Part of a small language model's weights.
Size: 12 layers, width 256, 11.6M parameters.
Architecture: LayerNorm before each block, rotary positions, biases, tied embeddings.
Training: a variant of Adam for these matrices, 519M tokens, 11307 steps.
Each number is 500 + 40 x the weight over its row's rms, rounded and kept within 0 to 999. Layers, rows and columns count from 0. Numbers have three digits each. The size before them is the row's rms in percent of the matrix's.

# o: layer 2 attention output (transposed), 256x256, rms 0.0393, rows 75-127, columns 64-127
# v: layer 2 attention value, 256x256, rms 0.0469, rows 76-127, columns 64-127
# q: layer 2 attention query, 256x256, rms 0.0598, rows 128-175, columns 64-127
# k: layer 2 attention key, 256x256, rms 0.058, rows 128-174, columns 64-127
o75 089:474488546500503545496506463511567432486490479527498504448494505480534497605567481463508543507507489448485493486566465594449528529468459556557537524474476389499453521559505534459523629551548538
v76 109:489499482465548518532495504495550499514543540496563535535514489561521463562480411509460518524549529464479438480520478543450502419536545570479505549516484522459525439517475574480538430506478488
o76 099:456494559516561554512493512487503566540493503446508536483511537494437475469448532459474458448491444448476542485500490448524503502490549538480530443468543550510551507533513452537495521505474481
v77 098:499506422471551499503428517535506543535530489456555507556498505553450435399485472462508407419528486551476529477484481470447520485432449508426473492547533499496533467485528530521500463542550485
o77 081:474502469523522529579501520490529512444421490534475557511513515530574507544486463488507562485553479420480480552419556503513471522527534509504420458485442524540525557509515535464486605426504514
v78 109:536571514460501482596424492456515506452518499517493517494429477464491526538489406547514530560472514523487471535476504426544529528517496579507490478512471516508508544496509531476457515555558469
o78 109:539461496504450499397495527490551535553480509483494431456414483449550532515536543484512412507491451502446498430571507471492562432537474522519457487518590465492470459499533488468533480537519483
v79 097:515503498449539445491482505543472500477439473461517548486488549388523484580569518428488497466490448527471508399508523591468538464486454484535551510437513508540458470461541511582489515541520493
o79 089:462422521542541506524495448441467511487484522563459479444446531584530503532412483488485539512528485516493478535499487492564529558523490488468439530510520555535488513477485490488428471511502519
v80 096:497490462576515473444488517400532505417519450473515516486472488544461479478513495560557558454494478460437546432580545530469492544528521444480677481527573487453520571406495522502467449436484574
o80 082:425478503457522559471505528419409408464482467573488469455505465557526476612494508511542517478509564453483485593469515482567559488464532481476441520506435483514485477526424489456482506522542432
v81 101:485554477487386484415505521513527473512452450492524531492481484531502465542530493503542462534491443466530495465512464482438553526468540506541490570532499427490378571519469509539552567603508429
o81 087:477488447488515483477482459459470449440534523544541534524517560524504543505539515513449507497518484533524484514533424458508498478521516549533580464504455515563557473554552495413502532432488502
v82 095:493571415513535520452497478430499571548467528510513489487491419529447416550526460527491531509507447525490595500495497527504547519517486451509507534503446493516453524481493456476548512437498520
o82 085:528482502455469546484397443575501514466517492505457489560463473452431536436511510470473576559505480510478465526504500496541521473473507551532530518497531439513413509516509555458481515533515503
v83 111:526466469504535559558461517507523525550560465492479479527580431469495426520504570473518518505530522538430484514473482612492476557523516439430503556444481489494509457545477487474486485492458534
o83 094:516490529494486552464513436434564470470461456501516474466476528508557464464584499460535467525472534523563425503518551445482500470474484600451484462533575497495529488520474440557487510480519509
v84 104:485529502508530497443472505474457553500454490485550457506527480558542497471537526434456597505535480577512480528438503472482572475534469513507527470483458570480478509542476506384512459536439518
o84 102:507462492538525469496447455559515443502459522595436476495530508503445515547460516567476456551519531519517486475532457460520473524486539512512466524476565579533451540459560439486516528489544479
v85 094:515570524468484521539503506472553539459417539505403510477475452440469491552534449578475545538490462364549473510566425485553523480433525475497567445506459500503448534550502503496567470521589500
o85 089:514446525484569500501441423463422485445562459494460458473476486544482416512523481571516544529524485552472489446454468444539622563471506473499508559499533421484505486485495455529523539513455482
v86 097:540511463472463543402519532437432547412493578502520533503549518428455513447519519586511432579509520497509583507555545470475508476462481422512509504477638417510505557544496499468416515534528508
o86 105:446462573516533485564465482504407376520499468534497460516541552548466455586515477557499571522522464557482505521446493491517499594522469480497527580528434437489527533518451476479465518449520451
v87 103:537520515498482438484538519427470481522564457464459540490526467481480510494475559494514439553478523424436479562469455492588515500465461508445540504516445547500536515581441509466457459500487478
o87 093:444441538446515578492516561500454526511537454509530531479594496489489415477556512522488490422521488556471506479510508485515486512497483516474530474474467501481499485456500493474580438456504536
v88 103:469551499547480483475489500515520502448508545510438537501456411464471498478486497540499531485449438581514473538542519497497477487537563475474558515567539497510460473464488509520459511499585501
o88 092:510510489480454456493431596460480472465594427493540524516474508557477454544473509505531531519479525432502509516446459528474563477524463474525500531471490459506546495439535577513480512543480470
v89 111:488482606503496457543536499546461455505531483511499423581528430455568499517476483475453456469538554521471504540483483487572485538553502518490508505509478583452522421486480436529430495460490479
o89 125:518522436505434520425571502486605611536501472483513507457481442472542516438472536439482455518446518464496463480559523516443496394533489541517456444472588506534467503457587517509536486580494514
v90 102:520526498451509469484516501526547485511422499475467471505424449522551493595599505530478512511601475498511480522439549448474502498488541532498491518514473431455518561535453489522518472483425474
o90 090:520527436492509520532482459500527511497473483467462500560517494491466577480481476526485473486517524513512503486546507443482533450507537498545590467495505590593473508437494485487511469506601532
v91 104:510442557483472494447526481476549454520506505538483476413441481466510523518454495501461517491477459428502489508495559441496517489528492451442581384520493516453457585591576500502533535516463502
o91 104:439537486514540500546468493466458436452516530432479456500588477533477414608492506503489489461474533565571530481460495539516497567452511436523442504468472502512539490467453472467503487500520487
v92 098:525511448602451525543522540501464494467547529439520455490483503571554442440496492466482500511478558474525507444533509446461544487555450513452545484536563527498539448551515476517509505493475467
o92 093:444507447484565500472517506495482461526481413520525501520546527540470467514445508517442542477536585563514446524464461511469463527425508447518478466482457488578524587449518507494518501505517501
v93 110:536495514529442466482483527621589508550532489529530542575480510512522479520570491520420555541570555528500491557478485580532488490542522507515494517484479457479461541489472480465437523507567514
o93 104:491447494474540550518486455468471526475519423527479494447485556521480578476546568500543509506415462533515460544498504470543556529492523537433472516463575534420525545446495495517499504421415469
v94 097:474503449526469487437480510552485474573503439519467518505520514584558430497518529524533452525475481511512483533542635503478570494518497488433445572511449486567513559506365519463435463450523533
o94 084:558533496479478568544511543507503511471473416557523445541480508554486470334548568527496493449459580475500512585482457484487432469449492486448476476466458558465554520565526492537557516466556469
v95 110:536506523467392456524411549409469454501515501435457474515538568481456510597444501550549469417433486480476538437471554507516520512495467497574532526430486503490513530481503580571494528478502494
o95 100:561456532476543498497527450445525472524472499471456467465494487450555548465497469492508529516573425493451503504520496559492579510411435548447505558565604484490483439527485488499503543491510521
v96 101:533541479569539577470469526546473495522572548402571523492509529564463486592589571479505494541499521473542457547476470563529503501480518489528463537499524476528528521484556507483437432552450566
o96 086:458418531522561420491494505488542524541430517580436531561539505530552548534459501492505506517486408483419497531553513471547478474491461536556527504433481484483502498462539441429537540520469511
v97 102:520522498508510530466480517482486447497480563479492506525494529505455460562470563476398474555564479504463561445437484474485478542481531474522531510528408474518506429518541511457471520483494477
o97 104:538491473503533430531558398521513565506520492515478555501509555449484482499520497525506549444540450504607455479496497520562577486499517505537524469504537534534545501492466535561496525529513547
v98 103:472502483512448547475496490571479456478522488494425554553527511488462447468574491499517468476567545446556521543502510450501518507587434475535585484513428541483488559542512473489514518502466537
o98 089:503519427522530518515497474464528442479520467474591548504528460477511482578493510488484432501504452609498468512428503507524522453507489483497480508470568485566482526509496493490483504505541467
v99 105:528552475415462459532461494492507481463471500546539513502546550532556529440531448459501433492519505517527539495537527478518456517528438516556592484463546533474481452479484480448508390515525452
o99 097:533420451552518507468507454548506527540457448455485445449545527427359473516516568472546423544508506496588535424531474532483533502576484474493504518489551517547492539488444526508491487473517497
v100 105:505466473573532518441505524505442472548486390531538518501475551479548556467546540507591502546508496480546445470570502509541487511492493536557464532505541474501424546531474556424526494456529460
o100 091:514495527480411544501489579501477513517495618510534486534561488552422455471557452477403501424436544478510514504513420451495568454584529502520456502527481528430502490544489553481484446546546461
v101 098:532512448469527496498488506396567508490466519467496558519518538465505540552562530475502472514469544479497517491461529486465481492506502513544489473444420481479524474445562487525528497526528489
o101 093:521517516467491473552506475525426462531518476533536422547494497456479538468448405532542543550597402539504473490542474455523531554505419478485596547510503463512463499532483453478449546482479526
v102 095:573496552578530517443485499505502499505466518486551590511492530520474525517485462499498524525486560426456552482484465502529491492524597473453408518550491471505447405461514441500466491538445507
o102 080:462518502465435493488521566479478499489494626526511554522466503567487532568501454532473534474511512529484490513518419442579539522569541561556490495428494505460573505512473514457474504477533472
v103 094:490474513483479541514511461475480550426479622556503495454475475495426499565533480485462523511555533558482503444476450499517501498493492536470512472492412512532515481460502440484472437457522475
o103 082:493522520499477436534565512497535484467534500480476454412443528509483460501534522485496552496518537468540506572469496536506510517522507464531468485476599425551556423479501478558541513462478536
v104 101:517519433569511475479476535512496477471499427474432448539482526515487545451546515570534449500451516458558498494510540473481465537517534495548444492510531517504510542566468512457471547441491533
o104 085:448473517403518413499437522460475493551493551494531531512551458439513475484494511516520502592439451495446546507542455501492520428516550497512482547472448555529487536423483444459523478483536504
v105 097:532505498558561492428553502486512560490471556527419451475436463519514602548508427448507485501511523475430517475511427458440482510505532477506450443504449479507526488549507495453497510494551528
o105 088:485406498492453440533516499386495485442505532522488492519500516482418407518528478503501510474515438532557491501410510428530514499517507447488524578544536517505480432403490499495484486557462499
v106 109:484519466457429451450566479457543517440556513464494513488483575486509551533542512474503506531548504455468486545486491548592480502516505540504459571522529470527414447439595443506439522487432456
o106 101:514433489502524526514494599440409521470503495470542517550515552485533497508462473494545566534445476504526547543508489469535467464570496496485509443465496559470567535485494572487493458470462510
v107 097:531385496549421417466448529508539444483438538482517463457494540485486567580445381542512484520509502458489503572497488447499524530542525523520557445499462519562431538487554521483476474475488504
o107 094:484504526473496409525467540460431440531531627473472528548597537504479480481516484502519500454501390514491535524513519432513494515517448448481551546553525453460504456506452466534532509444502511
v108 102:503533447595502488511611504497520518511595520532507495591471523560505474498474435528541542482441473506566495416446559442519488507423464519525438496481598524483434555538464419513475538485509426
o108 103:413463502484491491477440538518538467520524512375435476496463521443558520504510516480527507549518453446484490504494486537424485506452458537548454520476452469470504502431512527484484449514509545
v109 093:506495441566447526517466521534512476444541524537501484492508447447513455490489546472509428484530484516474489424534513435445486489546545534562399534463440535490604466468485503534524545528504517
o109 088:476552535475512470530480518502508500572549465508525462510493512464526517543466500495500494485559479456536481484457391535510384547456412479443517510481531535495479528557461413508456503493463498
v110 119:498501450523569437473540494487497457465469483522576492558456464503523515481429492476474529476430559487554470503482494451450550454459487496516418487517563577483448504535543467449409543497431495
o110 121:512513449557475470466401543539528479544534500504416416481442499492540484558546467487495452521492452558433483428511475492449518479546492497513447535469502455516509515464521492475538476500533478
v111 108:495507491519464504542447502541543578545549538547445511500566462546452469514515547514530461498535502538493572448450466478528492534521504505547559440556460477522490476419482481495521436484507494
o111 096:513481548494526445484554448453513487487488526467521490475475461459541568495557505522557542529554500481522491518528555532500566471496515512485497455448527493534533476518453528498482531518430538
v112 096:521520443581457482487549523463467465483570530511504500473486457513504503504541480510498513554495514520507494508524495487573447495518530451491374445481519532526452410531549481478485520415467492
o112 087:473492533515476528504447625515479458512461504547464484541480534534503461543479523469523537483515465539360447512491490537467518555442422476513500490459510468536470590487488512473500495453473536
v113 101:505418510522473529522531503540513598496466503546413479485532531463541455583450549462499466489454495509420537526452547514543521513583515480466503519556437521555479475495543500451563477470512383
o113 092:466504475534434484441549564505554525556555536448486516581443435547513449419481511502518499520476553476505495497512468489474499502484417412446520431542524547469553411465466552537454482521487510
v114 096:474472479476483429467490493484503461465490489525478450464471518429550439538541507501457475556508483557482506497491494573455483506516484558550433553410475560520528511503552485503485544446467476
o114 103:570532485477460542456563443509594582542496456479460490468476469468548550429457554480479481494455572505529434437571505557463488433489505558488476467485542541529484480467530500546550489557454532
v115 089:522419506464479534495511447509522443459534479525499454589486500467510536452504475546437482530473477440484445511465484463535509395509523493461538517465460460411541462494512484539490464444499477
o115 081:543526413485510503518589492493489554515514469447488504484509555453502498509511444466493507452501539479494546431462606496509522416465542485498502503421523530500530416490523543590527442466480547
v116 098:496490477472454543514462455482560505511523560461552470481504534555575570515407566462507443526580454522469524512482459612504516439574569474503506456546482509518454542520465533534533499542516473
o116 085:508591465464534464441469522577472502491545549508530558560527491532492466518529520529479552467496513468430420461475483501520541458399457526521481507515533481412489559401505418399477495560514584
v117 098:456508508513537497567513501531451483537555557577550480506535532527531500502456509468512463477547476479516482515513526571419521502495491508403483543458550482499488468511562533507468488496545444
o117 087:510504477512510434492507506496487537539450473510542528462491510465530467509464526500512434564479428567522510458493520521505466563446457479489486434536510520443535541455546538564503497442417486
v118 105:531533563536453494536473498439496504537558475411508518490487514489479534503558462528484504475470486454538489562496525444459530507544575474544458519524570506502487508549494494517498408530492555
o118 094:463492474489552526431500526459460484501397511516431518522531483564503545489502452464516496505520476517407524546504535487489466473447541604480535454477505452328611478551537468490549527442503469
v119 101:487506519486541550408526492490439509534546506555474481575462503505523445564459558417527483534432498531522449494517571449503447444498381523472474472552471509503529470448510426444500470529433423
o119 093:474529486577464488557410462539551512473477491462510467487545535427483479515471516510466449462483413506544503479529499604488509515493550508557408565509448506500530566531535544520479463546551547
v120 117:542505440468520499503503483545476500488465465503507559585423475525557499429478433557515572449478474453549513519445523478496510483493480479499471499429551496502482507463479476505473529516486527
o120 112:449519396514440417454483562494514495501529523502508496518470532506541520486522423506485499474554478459401488498528500522504512469484464503554514541468505478489516544505513494509442470480523571
v121 100:497516508469470468576617495455552506534463537570470536503503463506492488566528532509517510533521496437472485517463448513517500551510577469511583481477505488536506476558523463464541567467432442
o121 089:534423545522527552417438564483505504462521484443533495510494465496462525548539547510507473552507464565567448417480482543433565546506468559438475510493508465497541546537473555455507485566551530
v122 103:507467481529479564483538481370477593443477575501537521531436520534449553493498522544546592521544503451561550548481460492474505527523501496529515534503478504496523507450475556534482449510482501
o122 090:506445522473467466524516421511547482491518488537510492478487551446518493489510506497452519477479403513524496470542485476464548395535476568522543499515520521522523544535521546519510510507518520
v123 098:457471519425488442491512501517441514528444517535524501500497423558565481449491447444510461516496556521396477410519486513517549467525447497515526505499565483534571481449439497419459454503467520
o123 088:488524452579467500493477530514584489417457484543458486487538551612416442476444460486509491458533552451527451576444460499464529525525525500512501527538475568548512465468610494543517513393472618
v124 091:551494507480532496544519543553490515515425466446444478546436480478524461468427537487455475538462559426491501447509456528452502445463550434514513492518472463508541554431514471574559482538500474
o124 095:509501538497498443565469477459429486463511473548543519529540549580443473503534450506530634476496472506526532514446458499538472581530510471516541554553431531540533546564442441522469549507532505
v125 108:456483502500578497465516482497527473514450480479572510455457571471540502535494483465409521539524504506502470473511578535560550524472439511455517455496506500504484469485483566435502523530491454
o125 101:469498494522454523550517486517476531516468545517450534493459442534528560501485526468493511508433509449511513514506488497521443504546468483542406554515523525428493507517550492527457510493475498
v126 106:517502467513536501401581540519433565516493444516537562469500401538484519501485471508505526523467498496480531417474589523489512424468464508453460510561549458506425563590556529474476471509473498
o126 111:455490535499511478576429566507405428473523544480476484562551556563457471537541464526521547490542462540489527541448473475507490565469527436516531534520394505472546502522437508472493494438536452
v127 101:535485509525452520488447532425519530416510563465538518532475539499470500473491476473534529478495483513484569385451412572529513471503479544487518515456465525480538497491526548499533475466513482
o127 096:375482515515535496464525473479482494555500505527499489421533562485516567526496487535425504518505460484513534606541462471495434518450477544496498497507539524453473501547491496476513518420412516
q128 098:509529476489456474563513495548480497515511450530532540546458465472566484459414525479439443485452589513484412411540535513482579477458471521511454415511537491500485552436535530480533490489554530
k128 080:477509467537545538517413506491530457529458507547432525421532498545563512488525481466468519493534524486524493532477527528480457489515507478453495506504483446525612462516508486582543487503475556
q129 094:544455552433374471559532507508508566460553492537536539565512442475536450452542498517508419511420465536462424466528466502520525506448480570539466455516532447524505477440549528490498522512544487
k129 079:414558466457515521490518516554528515537446421511430456489443457560555504567392515522544408507487484472501533507505527545485538487462532452490519496493485463488476472539524490516539447469456431
q130 091:509522492534444527437520536606440572470456530527521464501471520501514541581488473500526536481480504518534514530552523472473443490542429508450605547542546525489489509462536552460504437535498478
k130 085:557503599443492554550523468529527526528459582454497412478514516503545454453508495481474463551480566559500473586499487504533511449452564533505502455454453561432504515507520557483429560524499546
q131 093:459500507532540544505513509524482421485559542422444475432467535442464510455465472512543600479513473378494534537482547431514473461465437549532437495470549543473501516547471481470535472518521506
k131 096:449463497454524569558469538505517449508451437493453464428476540565594510482478470488514463467504474491541476553508545522437495457512501523442395502442547494448489572461472516549447514466466477
q132 109:441502558481560593466509506513518472519483464463402444463443594499490484451433437514463491463465505399474595531417549491497483434473517542558491444405516502494506550513544510541535476506455528
k132 094:449454481492564506476501512537532474422496572489490475464548442541535528465583528511498470430536485493557463505545474496524499414500537546419506481491461471496529467544445474518476495427513567
q133 101:489557457600510540490516503494396508502479453466510510490490430530423510481513495524473609518483453499455521511406524484479461499492436501506535524522538484480518578545510430547500478550453531
k133 110:382515502481521527515504528533565502537482526497426410506500566581496473442445515512520486500529464475511473539539475463521516440546492504521522480480479495521528484522525502458501503446493507
q134 102:519506501494478477524508491474525478513612501432540557582448506491425562420540559478446522476522440515508530513550440507525523450472524514449465566469436494506501470456493485530485501499532577
k134 091:538505448534429517572518459510579521471502480553514596535563520465525519498527532456480446461476526528456494506517484438511495529565474474561540459447535465496468482470486587521490508481503449
q135 091:512454565418484484526536506450562532505520508486480454522530505569500557447504518522509435503447514487442454489597465555508538472487585497516495465510540468528492483441538507412427487482550527
k135 092:610526568456472469461462410499479501502505573505552517526488468399440491534480490555551481542480532574537567483525538551516486528509505455573549465497497506527593513509573552470487537611440514
q136 104:500516547468477508560525480435480502471459444577460461453485499520508525494454522425474423591478529488512490547489496491478546594475565415531405509527491524491467477518539528486478492572516468
k136 102:427552524494475494477535511575538487429519480492489472440546555493490567536443464467525502518511516547583548469518545468552472492542422466465514493455506493510479502488528476542501552506457480
q137 087:461547552484489470512452483503510492473505519476520487496529466496490562477539528507533487527478528553405469483611423505501522546506525472503485431518467505487521460474495539432389473472527482
k137 086:536556500520468434524517452511529481533494490495560514508518490490479532469504526554549511546536547511550565476472545619537495531464514541551477518501485482535561534527563613405442455583469500
q138 103:522491543549426573516433562527509487463535539420472505513472496488483548478488468516475481490452495520420454574475527448568530468516454536450592474445549468521450572529491488454469483519462442
k138 107:505510491486453481526504517469475510501521514582463454431487457530514553537489534495514465537435537550561568426435520544519480511509510518445595454506512480524523500529438549532495417503494550
q139 096:507516631467449481504474528500526480536549515462453511479582527565578525524531522491481457494528434453429434540559524455505529528479505549493469425516505436539490556465544483468582470481540549
k139 092:532545510525483569519490480475483476504505502566602482495540494503415403449500489484498511599509553512503517423518496524487441458509531507517524498448475519531566446497489549504469437548447568
q140 086:496497505513550557462518506488463369493571521560522473491481450570515502481502472547535540469488503562498465550541475500534474524505475489555471517494467548501554568528511390479526489434491447
k140 092:570535542520576516478481474505465510451539489494535489524524480509518506505529516555549473594508540545568480421520489509533488515541485500503537565524505447499544491521528509459512482560510554
q141 099:490507499529478506512470466481500569481429429483527547552474416528578483499465505515600584520511527476472468480490468560553466513491509467522507502495462484513523541455488508494461515537567473
k141 119:484529484457517523450532529468477498486524523437524449492520438536548491502565475459512482439521511549552540555559487533483475467441528552393496470551517499563478460478533440475479504424552511
q142 116:455519433496516509457483484557445490551452522508494445530504455503514496535498501557574513471484515490438462510473487530487509515509506474537470523565419484519496525453471532554498514524444495
k142 119:505519464546481542407438494480507455494527462501481449553520500505550463472543538516519501506461496472569481577489462521463514489470477463489591522485465474534524457542532540466495532510470532
q143 093:496539464471492445532511497530501530526458516500484489524496491507560525544470500516542565437511533480441461480461502462463509614535463502498481532504464494563514539606472514463473494575505455
k143 097:458453507457539554517481477499448431492488473459581438537524514470499536519486503499546526530496464564526502487375489491518469484516491431475572486503494501506474500558514520524593535480553550
q144 089:506548431539445498499585483470521523508586484475456527476543500534481371496538474485474499517569531450516504481506546508491495504485508485486489483492499425491479484541510520526483523517451544
k144 106:513496509449495472528524500450471484544497524503559447636554503498479525537451522458446558465527536500487547500438527501483415484474486496524591461477491521474505526503545487550493456557439522
q145 102:491509465528485561490481490476483527427441480536555519443574491488489481582433542510492535572482525457525482500471516478436484582561475489463526482513575456535537508520504552502475478563507437
k145 135:385389435498576551448574578462566460529491535529478460427501476513490508508484500458487533466438474472462528460443540479465515491515546485469509453492587530454463509548525440566447500503479506
q146 088:437491396512507507473566584445481484496477531443472484485521503501497480498431553497444539488477469551514540455484502546493473480455459464535435485462543510450498491485533433504452532584513539
k146 089:444485539434500483535448528535461480468494604499482446540491524491564580517463493492520480439497417479483528612532526505537495482483487492547520503500512462451554522446532544478564484464531477
q147 106:500486495418543543464577504457497470482468508530483555461571462536436519487551439489420519522465461598531432533544541493539489450544548497480520480529482473452416501491518473502500482435518517
k147 109:592447526528487471500526483469509519542541551585504474460519504503445469447496529488535459489492532505559498526494523493559535541492554497521455567473492529486502511483436493548472498475509508
q148 101:491439493532499448536555522449550448569508552442505488522549503546473462457500483525560546503511521516508490467494491551430480523486448523526444422547447487489545460510563493566459490532490485
k148 101:497516463558488489490459529549499473469489579503509509532471486513495474508492494476518494610521498424577496573443477451467488446514432534538532478490496521485544510424482511421486510445444497
q149 107:493526513467449450536522504518517517488469527511486481552501462506585587540457541504613458465460430512469435561543445480464510571510557491578499521476475515493475448449480483452548532531591397
k149 110:477465490489419539498520516555473513513517445545522504488520502425444456517456508535544452546457468543434496540501480497530484475505503508503449556483512575457477452475453582530554427452532517
q150 102:414474491505562449530448482528565468498523520469513529526520434448497495526439575474562431508555507503448456481486465535553528543449526532456448509514502534443521477440542464412492484539456494
k150 107:513545489513430551432599501517526538492482507526540399421504515493435455586478500500482425502503500487433512471474549548518470487513514484552511454566429486461513539435435550482452512543530452
q151 109:514497485519546544479486499507451522546530543515501533502495504473441518470467434470457495408475537508504496481425511543479524507395411505424527542525469512543479456476565445511548518511479500
k151 112:555544538524485460443431499482507463443545444492509514470480477492500468508447509511574410470515450464479489447455461499515485570509519490510430501580425469485535448557479409566449581536612518
q152 099:492451503489419507496391502497520464494548446512478494498477458481464513552542473482500530522510481540535514480566488457469543476503434610474501527582510579489608402545492502521473535520481521
k152 104:527502581472490481459552478517516498466492473532507539461459455517466538517550535478555428460472530533462521507553528501597526501503501520473518378388540570521400511486513482480484492598412508
q153 104:494488536473428524498485496526442469442473605513498464512500501487506535435546488485455510478439492473452523521586518525543559458467603538466525576505517515485490471513465492495470604498504516
k153 106:555506552480535485584474509550515441470490464513435486473498515505504528574503517509500487510454601433446466552612467497590508535483405517495458509468519521516440510494498497517519457531517489
q154 098:484508548470532487517516495536471514447480421505494429517455476395441496585526553501450488451532562413512583584510510527523510574475490476471538570489481479484494482489453434503464516462527417
k154 107:486477526497453491463566523498485469458478495457453469536487535453432521457515503602512470561545434514498494472494481577476555436455499489445476491479512474498514446506486556512505442563425477
q155 098:486480463498499475491412480493476526486459489515469467516548533432497489521546512511465524553511530531460525486480558484487505594489492547475514485509492471467466547498524454504563442549504532
k155 102:496480474546515494519594505547500505476560488508473479491512512481501472537495455493480411508529511510501502458471482539497434433529501525488530494495501474555451453423489475521427487500456495
q156 108:535478482515481479476507551487478468523567484529467479562455458513490477432466508530507491462499504508500575549440463479547450445504529511451527548537484417493432563476468496447469460531475421
k156 110:510532487482506524527577496477563456442440531449444411541455528511556529512502521523495547482455535475535522561523490485483491442510503510539512516532508479508521559518543499480551448554472590
q157 099:505562511485507539472459503533443506561561555502497492517513483481447446621483527528459505520443474504507535521546591577500542524454487509482561508422553541510453494539511531537507566425475450
k157 102:569543485509510482497463517468476514513558524500458478458565524455564581476507440566520352408522546499481487489501456507493507477529506510463491431448517454463570445563479460533471534478485490
q158 107:468544488487493468538436548505526557519505494462432562535567516518530548484444535526546525507492511456469443447539439532462490513478626483570494437475481509496525537474456545482452503540555490
k158 111:481481508464505445511453487531609468469508443509532504511520442515553524527535451525530490414561510522512544543484481490499505541575533468499437473507488534548510518440424560482526511469491523
q159 106:567476515477472531575491529533512528508498507450545508486546564504543478542459508456518518472453522572509490434496518503425496574577453493475524545514446573488541487530548456561536517475536522
k159 106:520521510577502489535548511523459366501538476525439514482465548509495510491476479478552437577509471460548481378451528461539518533508420525518459509516486583512417462563530466617464548502498473
q160 118:562473476464474438521558488518451557497519567519575485503521524467521491490530564460461525434464594588467467453520531529472462500536523477486551457606531507513521513502564498513529506484512449
k160 089:528548493485512511559508482514446536522498519519475543490506518389476527515473458512515503512478449486430470460552575516577541533495481459571519551564542512505497536479486537505546466522551480
q161 105:537496468451499415478510498471481531520454501532516509488561500481523523537504559476507505451472587630522435491518502552452518503532547481421518522589523519521486502508562534527470567484470532
k161 089:542491513530436441472519473506433533521562502479542480549454517443463413503480510511598501462464513458441469506500484422481508584527472463618468549527499483482505513477507540498532434527489431
q162 083:479529533450509578479368530460460470532510477463416517468481554465533497462527445512506504493510460492494573480459476543537524465546494496495473537366517524472472575538484487525471467545479532
k162 086:481547511469562577474558553469478467478514551507445485455499505581503561480464538557472533448458560538563500524545539588481456457463478569470539528484513512538529528495510502478466559466499558
q163 093:485504567517437512539481468451521514543585468493575518561530463499522494424544478494454481539457483481520467440558456514525517498512502492571392441485454443516534515476521452390439491494488535
k163 079:442554461573573476569531520525446483504504467420552537543527478504530511533527516513515525458491451521476519475481516534542460474499458527507487512541498517521502472489480495533544598438516550
q164 086:477477544537447509522520473487593544564509475451500425581455516522474469421533478474506412563508451563479491529552447509496559545500435429578446483392483490463431504513581463447464550491495496
k164 086:476556488447522466437500550511530586497575475552463603506539515453399461508499416447430492423485519525517493423447454490536492579481469464510570494592471453476490424527501454540543498558521501
q165 100:526507489483481513505477455500491487443575492443449527467499466469477577445571483497519537531561500497450469447473521457422568468552453527513484493494520512549470549505491485435453482474489576
k165 094:512483418525520495461566517562475506488461456515523566591506543471514460532522511449492463489503479517512508476460523471506516524411481525545524567541514495509484471498456480516519491480488572
q166 105:499438521450496536497495493477491486526472532479541452607541482452469494434517515476529473487486482520515474544489478489460514480480485503513495537521454459471560499459528522489552535508549555
k166 110:584495501500401435539478493538511527520478495500541571567496503452435461484440579487491548529484537474488451468479447431502508538529476451570433544492471521498448506517525532451529441518521422
q167 096:492487410458520426502441514458523577468443456534483421479465520487601464571467555452534548511490457526524455436557457521443474523473564454504488453520471479490480408457566497566488503494553436
k167 089:447545529486520462429525469425534548550455493471405426434449551502486528480552467468436460503478549475433527531532500519527444482567609456473420437466523429505528526439537565518495494503473479
q168 094:506451475495476474494476463471486587521437399490550477445461522477549461449577560483495566496503560458525473481492434512468541505509551486501399499579462509495556441508548537565533537455517580
k168 098:444597467494485489472527456468509503474471455483461500556481587498420499534472460461471482500490503458517506504541536497475470501494466485512494500506518501540499542441571568493559444500420538
q169 096:449556425475516472475491490544461545456476409542473463463541486524577445570426559492558503523511545466522514411459514492443474496502494450535466488518475532513484536490500552558492502492568493
k169 105:434469519462626480486551499508511488516478504441427403447473486585547499427490467523495520465518466537520472496524471518520506468564526550405536482488533433512582441542506507503495509373478511
q170 109:499485484432556530512496520512501494491483477454502459541453576510536540496488584473520470442525469530420473505624440573501482514467542464474477524487466504552560470464532540443478521438559530
k170 102:565577540552463464543526436394499480493508459478548524491481530500557490481542503574534566496478491461479515470499492522534490523536505527474436494559482504519513520491592500501509462519473478
q171 098:484525463485548473568511451503515532459493459539509447480522487493609509492449555515595516520500454510533520450487503526485489569501483459554419525478452529492469475507470457576469587496509429
k171 107:462513476457478507468515501533487474567481502472487477471446582540500518497537474511548498448514497508520456523539527482468524549486494561482449519551533468456492464493521551514479458394527508
q172 105:556549466469587549485459511414491557436515531541453569552555430540544418538480500542504561546497481505547469507514454486471512510516509484575482454498455462534481542521481552528461459516515482
k172 108:509500438456569506448523525544509502476481513510462404426490495517513558442607568489464484419521533561531445458508482481496528565498519486524534531480474533471511487512509451493493541548525457
q173 091:453464441515485500507514522512476507549451486523498439481492517527544521445549504498542492519435477467498575449461566543499518512526497519442453520572570508468519453488453467554512499568500478
k173 096:399411490492493524478481557512491476527487526534530443501493546504534517569458525464490529494477418435487494572510496463483484496544498478451542505500501538450411470490495474553492464517501467
q174 098:514499424502566498494444513509473499491471548458429540460440627548482463472441439601453523466464494483564510479494476449559515500484469531527518515490481518526511513513564511463557459460490532
k174 108:512502466382521501524524556513487520419477539466472503480497495521445465471648565510509462487421445509499490511548460542499518473474523420500451500490520528497501501530519508422522580485539460
q175 106:512519461563521518495607477491525574493520544548451474463523456545506489507595486492449525483563479512482523492526531501490504557482493481525457467426464487465480437478541461515515434412545594